python train.py --num_key_value_heads=2 --norm_eps=1e-05 --init_std_o=0.0102 --learning_rate=0.00945 --beta2=0.95 --decay_fraction=0.881 --max_seq_len=256 --train_tokens=146300000
Each number is 50 + 10 x the weight over its row's rms, rounded and kept within 0 to 99. Layers, rows and columns count from 0. The size before them is the row's rms in percent of the matrix's.

# layer 6 MLP up, 512x128, rms 0.189, rows 350-375, columns 64-127
107:52 46 53 34 41 24 43 44 45 51 38 54 48 55 32 66 48 63 59 46 51 53 47 41 52 55 53 37 59 25 49 38 51 57 49 55 45 56 58 54 40 67 56 59 64 52 35 37 46 45 44 47 51 34 67 39 38 53 46 55 55 44 34 38
123:64 33 43 62 49 72 65 36 31 62 39 54 48 66 63 42 39 50 59 65 52 35 54 38 67 56 59 51 60 32 48 48 45 66 49 55 58 59 44 51 48 47 33 49 33 45 53 32 41 35 46 45 43 37 52 49 45 46 54 67 44 45 52 54
101:56 37 48 59 49 38 49 66 52 54 48 41 46 41 53 48 35 43 43 48 39 55 56 38 37 49 50 46 51 61 49 55 35 56 42 51 57 52 42 45 49 83 40 60 47 57 37 48 66 55 44 41 58 65 41 43 39 57 44 57 45 53 43 43
097:55 43 37 56 62 45 39 41 52 53 58 58 44 45 57 57 41 49 53 72 59 40 51 50 68 60 48 35 48 45 49 66 47 60 48 39 36 40 39 56 48 51 35 48 61 56 42 43 63 22 44 54 57 33 54 62 49 41 67 51 44 60 56 39
093:65 48 50 56 40 43 37 57 55 58 50 29 75 53 55 51 41 48 44 56 46 26 53 61 34 51 55 42 42 46 60 56 53 54 40 50 66 45 48 46 50 55 67 34 47 59 37 55 48 49 49 34 50 52 51 55 56 43 48 31 34 39 45 52
105:46 67 48 64 54 44 61 62 41 43 51 47 53 29 67 49 48 46 65 52 57 65 61 52 64 44 49 49 44 53 58 54 59 67 54 49 48 56 37 57 40 52 67 47 43 52 39 51 62 35 42 56 65 58 50 52 61 46 48 62 60 53 59 38
095:39 46 61 46 30 65 59 38 52 63 33 41 43 55 38 44 51 58 47 48 43 60 54 33 47 48 47 64 51 56 67 54 60 50 50 55 50 43 42 41 44 63 45 39 47 42 51 55 36 44 52 61 58 38 52 38 32 51 44 74 40 48 60 53
094:35 34 46 44 48 64 51 62 42 51 56 59 41 39 63 55 51 60 48 55 50 53 50 38 58 57 61 38 51 65 79 59 65 55 53 41 46 55 50 28 59 27 65 28 45 47 47 45 50 55 34 50 64 52 42 43 44 62 36 58 57 53 41 46
101:56 60 36 53 38 60 49 43 46 52 56 57 45 52 29 64 39 43 67 52 39 55 60 45 48 63 45 52 57 43 53 62 57 42 50 65 48 67 38 34 69 44 34 61 34 59 52 58 55 71 58 46 47 52 42 52 52 57 47 61 48 39 50 61
102:63 46 46 61 71 58 53 46 60 43 40 57 65 51 49 42 49 51 51 73 69 38 46 44 62 70 68 66 54 57 61 40 53 43 53 44 48 57 45 58 50 53 50 54 35 63 38 55 52 54 49 58 45 65 44 42 67 50 55 63 48 39 49 62
093:63 46 41 45 48 49 42 37 48 49 73 53 49 50 54 46 58 39 49 51 42 44 65 47 38 58 74 36 52 45 55 66 68 38 67 32 51 60 54 58 58 64 44 81 44 49 49 37 48 36 43 36 60 59 33 50 36 42 51 31 49 41 67 53
098:31 47 55 61 42 61 62 62 57 46 56 55 46 41 44 63 49 39 65 51 37 47 41 44 51 66 60 48 61 46 44 71 55 63 40 52 60 60 55 55 47 61 30 50 61 67 47 46 42 43 38 37 47 62 36 61 23 56 61 54 60 37 56 49
099:50 42 61 65 37 49 45 54 53 36 42 44 41 44 45 33 51 41 52 45 42 54 61 28 45 54 46 60 44 49 40 48 38 53 72 50 43 75 60 52 57 59 53 62 57 34 59 45 54 56 32 37 53 51 55 53 37 48 55 57 63 48 71 53
103:45 35 55 53 36 48 53 42 51 60 49 58 71 51 56 31 45 56 39 42 52 42 53 57 50 55 66 51 49 45 41 34 45 42 68 68 57 56 40 42 50 65 45 54 46 54 47 51 55 44 53 57 43 36 55 50 48 47 23 55 46 36 42 39
099:48 62 60 50 68 50 42 47 61 48 57 59 38 53 37 56 40 48 50 51 46 35 52 64 49 69 45 45 48 59 68 46 31 53 55 54 40 41 36 53 61 51 61 60 55 60 52 47 49 69 33 50 53 48 41 51 41 39 47 68 41 51 53 69
099:46 50 54 58 67 37 35 25 60 50 52 56 36 54 48 48 53 55 41 51 44 51 42 54 43 32 52 63 65 49 52 50 51 70 56 52 60 51 30 41 54 46 54 45 46 45 49 47 37 64 37 45 38 53 49 40 36 41 48 54 31 53 40 63
096:63 61 68 59 43 58 52 43 42 51 49 39 46 63 58 50 75 30 39 52 40 56 56 51 36 52 54 41 59 41 43 48 44 46 57 48 64 52 34 44 36 60 52 37 35 54 42 53 41 53 58 54 54 36 42 45 66 48 53 38 39 50 45 46
104:38 37 33 56 47 68 54 51 54 48 55 76 38 44 44 64 58 65 56 58 57 52 41 36 57 55 77 63 49 60 56 49 69 42 35 48 46 59 49 28 50 57 56 51 42 41 57 47 67 66 64 39 53 42 45 52 49 36 29 63 52 53 51 55
086:53 51 64 57 51 63 39 51 40 52 45 65 56 54 58 50 47 56 52 46 45 64 47 57 38 58 48 61 48 43 51 47 48 31 58 57 52 42 51 54 23 55 48 47 52 45 48 65 65 43 52 48 32 53 56 64 55 62 53 67 56 41 56 42
099:55 58 48 54 54 49 55 46 38 42 56 42 41 45 45 41 47 52 42 48 59 61 53 38 36 33 40 32 55 45 46 49 62 55 42 53 41 41 53 52 41 55 49 52 55 64 37 63 42 45 66 40 41 67 46 36 40 46 50 44 46 56 61 49
105:53 30 43 46 49 42 54 57 64 54 59 63 50 73 56 59 35 52 63 48 43 61 44 46 46 50 42 58 41 39 65 44 60 49 56 58 52 50 61 54 63 70 44 58 50 48 41 69 51 56 38 49 37 41 43 43 52 40 61 63 33 60 47 54
106:71 53 45 57 44 57 38 52 53 41 46 51 67 46 34 50 65 50 44 49 42 47 61 49 41 62 53 53 33 47 62 48 51 47 67 44 56 48 46 56 46 54 50 65 49 48 58 51 46 66 41 44 66 58 49 63 68 58 49 35 41 48 55 46
096:27 47 55 54 61 45 44 42 56 44 74 43 52 51 50 49 48 63 44 42 43 56 70 46 40 56 49 65 53 51 60 51 63 44 45 62 60 54 52 46 32 51 40 44 46 46 47 43 42 31 52 31 42 53 30 64 55 42 60 53 44 41 37 59
099:53 39 45 55 60 33 34 53 46 27 46 54 52 44 33 49 54 48 63 40 39 47 47 45 56 70 60 51 32 51 44 34 54 58 46 52 58 40 30 41 45 40 55 41 52 51 58 55 33 39 30 36 53 53 57 42 59 59 59 50 33 58 47 65
095:53 56 50 39 42 48 60 62 27 43 53 27 59 37 29 52 60 56 53 49 50 37 32 66 55 63 38 54 41 64 52 37 51 38 53 54 67 57 52 57 53 44 49 76 47 49 34 59 36 58 42 67 70 32 44 48 57 56 36 50 51 54 59 49
098:47 42 47 65 57 47 56 50 35 41 73 56 37 54 57 57 50 58 64 61 41 65 43 57 42 57 47 48 54 39 51 44 50 65 55 39 54 48 51 44 49 60 50 45 42 44 61 57 58 48 33 45 49 54 56 36 40 35 42 65 54 35 52 57
# layer 6 MLP down (transposed), 512x128, rms 0.188, rows 350-374, columns 64-127
119:56 63 50 61 55 54 54 62 46 47 60 58 57 35 75 39 54 44 44 48 43 51 48 61 51 47 35 55 61 61 50 68 51 33 54 38 45 53 42 37 62 58 46 37 43 52 47 50 55 41 58 42 52 58 60 56 59 35 39 60 51 68 45 54
112:74 57 51 48 55 42 59 66 60 38 40 37 36 58 47 60 69 54 38 47 58 61 48 57 44 61 45 54 61 73 60 48 60 61 54 53 41 42 30 52 43 56 52 42 46 42 47 52 54 35 53 53 65 59 53 55 57 44 58 44 42 33 60 31
097:59 56 59 53 47 50 38 64 66 45 64 44 39 57 52 62 54 65 59 77 51 36 50 44 67 46 39 57 73 48 46 49 51 42 42 60 59 45 36 56 54 30 44 46 55 41 57 57 45 59 73 47 47 45 51 51 54 57 65 51 42 48 46 65
099:63 42 49 56 68 52 56 40 41 68 48 53 60 41 49 37 54 62 48 53 28 62 39 63 26 51 56 69 44 57 58 46 45 53 48 46 49 29 40 64 51 32 59 50 48 44 45 48 52 36 51 49 26 45 52 47 47 50 55 57 54 43 60 58
098:30 51 50 48 58 42 61 62 31 30 50 57 24 38 34 34 62 49 53 44 58 61 51 44 70 40 49 56 52 46 38 36 44 50 50 39 45 54 36 46 53 57 52 37 60 47 56 52 63 50 54 58 48 54 53 60 38 44 45 61 44 55 51 69
100:55 40 50 66 48 54 37 49 58 43 52 44 36 47 47 59 48 33 43 60 39 58 43 57 44 51 46 43 61 56 42 45 49 33 52 50 68 39 31 39 67 45 44 46 57 57 79 61 43 62 59 56 45 45 58 52 44 38 63 64 48 51 43 41
090:59 57 35 56 43 61 39 35 43 37 49 43 45 51 47 70 47 48 48 49 48 39 39 79 44 48 44 43 49 42 63 53 58 50 53 60 55 53 60 53 46 38 57 50 36 46 43 61 50 62 51 42 45 60 65 62 69 42 71 32 56 56 47 55
102:61 39 61 62 46 68 53 55 67 49 43 66 55 52 65 44 59 50 59 45 39 58 60 61 75 54 62 63 65 43 65 58 65 40 59 72 46 30 70 45 64 45 61 55 51 49 67 41 47 39 40 46 43 20 37 44 42 42 48 66 42 48 34 39
104:56 43 71 49 58 50 53 49 57 51 47 49 59 57 52 44 39 47 44 50 52 53 39 48 52 45 35 51 61 52 35 46 43 54 42 45 32 38 39 57 35 51 46 48 63 36 32 51 50 42 44 59 33 59 71 56 51 46 30 28 65 57 54 49
099:65 45 46 52 38 54 44 36 60 43 50 45 62 56 58 59 57 55 47 66 38 46 58 64 68 59 42 38 46 36 43 58 56 52 61 46 45 46 41 64 59 55 49 58 69 40 31 42 54 49 65 54 44 73 47 37 50 49 52 63 41 77 37 42
101:51 50 58 46 58 45 55 54 69 41 46 58 64 38 38 52 47 34 51 46 45 61 62 44 53 37 41 45 52 43 38 47 38 66 41 35 59 37 37 42 30 46 61 44 33 38 69 63 46 65 58 54 54 46 58 59 59 70 39 64 62 53 54 61
106:60 51 46 58 32 54 49 49 48 67 62 40 72 46 42 54 56 56 61 63 39 59 47 54 48 58 49 60 55 36 57 40 58 66 38 52 51 53 57 35 63 55 40 39 60 60 41 46 56 37 57 56 59 78 51 42 44 53 38 70 64 44 35 38
091:43 42 39 42 52 52 60 39 52 51 65 53 49 53 45 49 45 70 42 49 41 63 44 62 43 47 33 63 54 57 66 58 49 23 29 58 52 53 82 40 53 29 44 63 59 43 40 49 50 47 56 55 53 53 47 47 66 46 46 51 42 45 55 56
102:63 58 46 66 56 48 55 33 56 51 61 32 44 48 55 50 46 52 58 43 59 53 54 42 49 45 49 30 54 54 48 62 56 47 68 50 46 51 36 60 68 31 45 35 45 46 48 40 48 53 46 52 63 65 39 47 54 61 79 79 69 49 40 62
096:37 48 38 53 30 73 53 45 38 67 50 43 62 54 61 50 42 56 60 52 55 47 42 31 45 40 61 53 67 47 43 44 44 51 36 56 42 52 57 65 45 36 42 53 50 52 50 57 56 45 64 51 43 49 41 49 47 69 37 63 62 45 59 28
107:58 62 36 65 37 49 60 39 37 40 45 58 47 49 57 61 46 43 37 52 66 46 58 51 53 48 36 41 42 53 52 37 54 49 45 61 44 56 42 68 52 48 48 60 37 49 31 33 56 40 52 39 56 49 34 55 60 50 48 31 54 52 50 36
098:55 52 21 62 55 63 39 43 48 44 50 49 70 37 49 48 45 56 69 52 49 44 60 42 51 43 50 75 60 48 65 71 66 62 43 55 60 54 60 35 43 46 49 60 42 37 49 33 52 55 53 47 48 74 54 53 49 53 42 62 39 49 59 43
097:58 54 58 53 58 46 55 46 58 37 25 51 57 45 68 52 55 43 43 49 38 65 50 26 52 43 37 41 48 33 65 54 47 60 66 50 49 47 47 43 48 54 33 44 45 55 47 55 46 35 33 57 56 44 66 43 56 58 60 54 57 38 39 58
094:59 49 28 46 40 47 67 75 59 50 37 54 47 62 50 47 26 56 42 51 46 54 49 50 50 42 56 36 40 54 46 48 63 49 58 55 62 55 48 39 51 56 45 52 59 57 42 39 42 59 64 33 49 45 58 41 42 41 41 34 30 69 46 57
097:53 40 43 47 48 37 52 52 77 48 50 52 55 44 53 56 46 60 54 64 57 51 55 45 32 39 54 43 42 66 68 56 44 45 53 51 71 39 42 57 43 42 34 69 37 41 36 63 42 66 39 38 44 32 43 54 45 50 40 41 52 40 45 38
104:56 62 57 66 57 64 50 56 56 50 40 52 47 41 49 31 48 65 51 66 49 39 35 56 32 37 40 44 46 46 42 36 47 50 67 62 60 36 80 40 42 40 43 54 49 68 44 44 60 75 65 58 55 56 54 34 61 55 51 45 40 64 53 53
121:52 62 56 45 48 55 49 54 57 48 66 42 45 55 51 41 45 58 47 53 77 42 57 56 47 48 46 57 52 78 55 45 59 60 48 56 56 53 44 61 50 56 49 66 58 51 51 49 42 48 40 51 49 48 47 56 73 60 41 45 39 42 42 36
091:54 64 54 58 41 63 60 50 49 52 39 43 47 47 51 54 48 24 42 49 57 53 48 69 42 55 46 55 48 30 45 61 45 55 62 48 41 43 37 64 57 48 66 50 65 47 66 53 56 60 45 60 65 54 53 36 53 58 46 51 45 44 59 18
094:53 50 56 55 45 35 50 60 44 48 42 50 51 54 70 53 50 45 52 52 39 59 64 52 44 32 46 48 55 58 55 47 39 48 67 79 44 45 64 43 47 53 31 40 53 61 46 58 40 55 63 71 39 58 56 38 54 46 43 62 59 53 55 46
101:37 48 59 45 48 57 36 47 46 42 42 64 38 69 51 52 43 41 53 55 54 61 50 44 41 37 62 64 73 49 59 62 43 54 66 36 53 44 56 55 49 50 65 29 63 56 66 46 45 39 53 40 41 42 51 52 59 55 58 41 63 65 62 57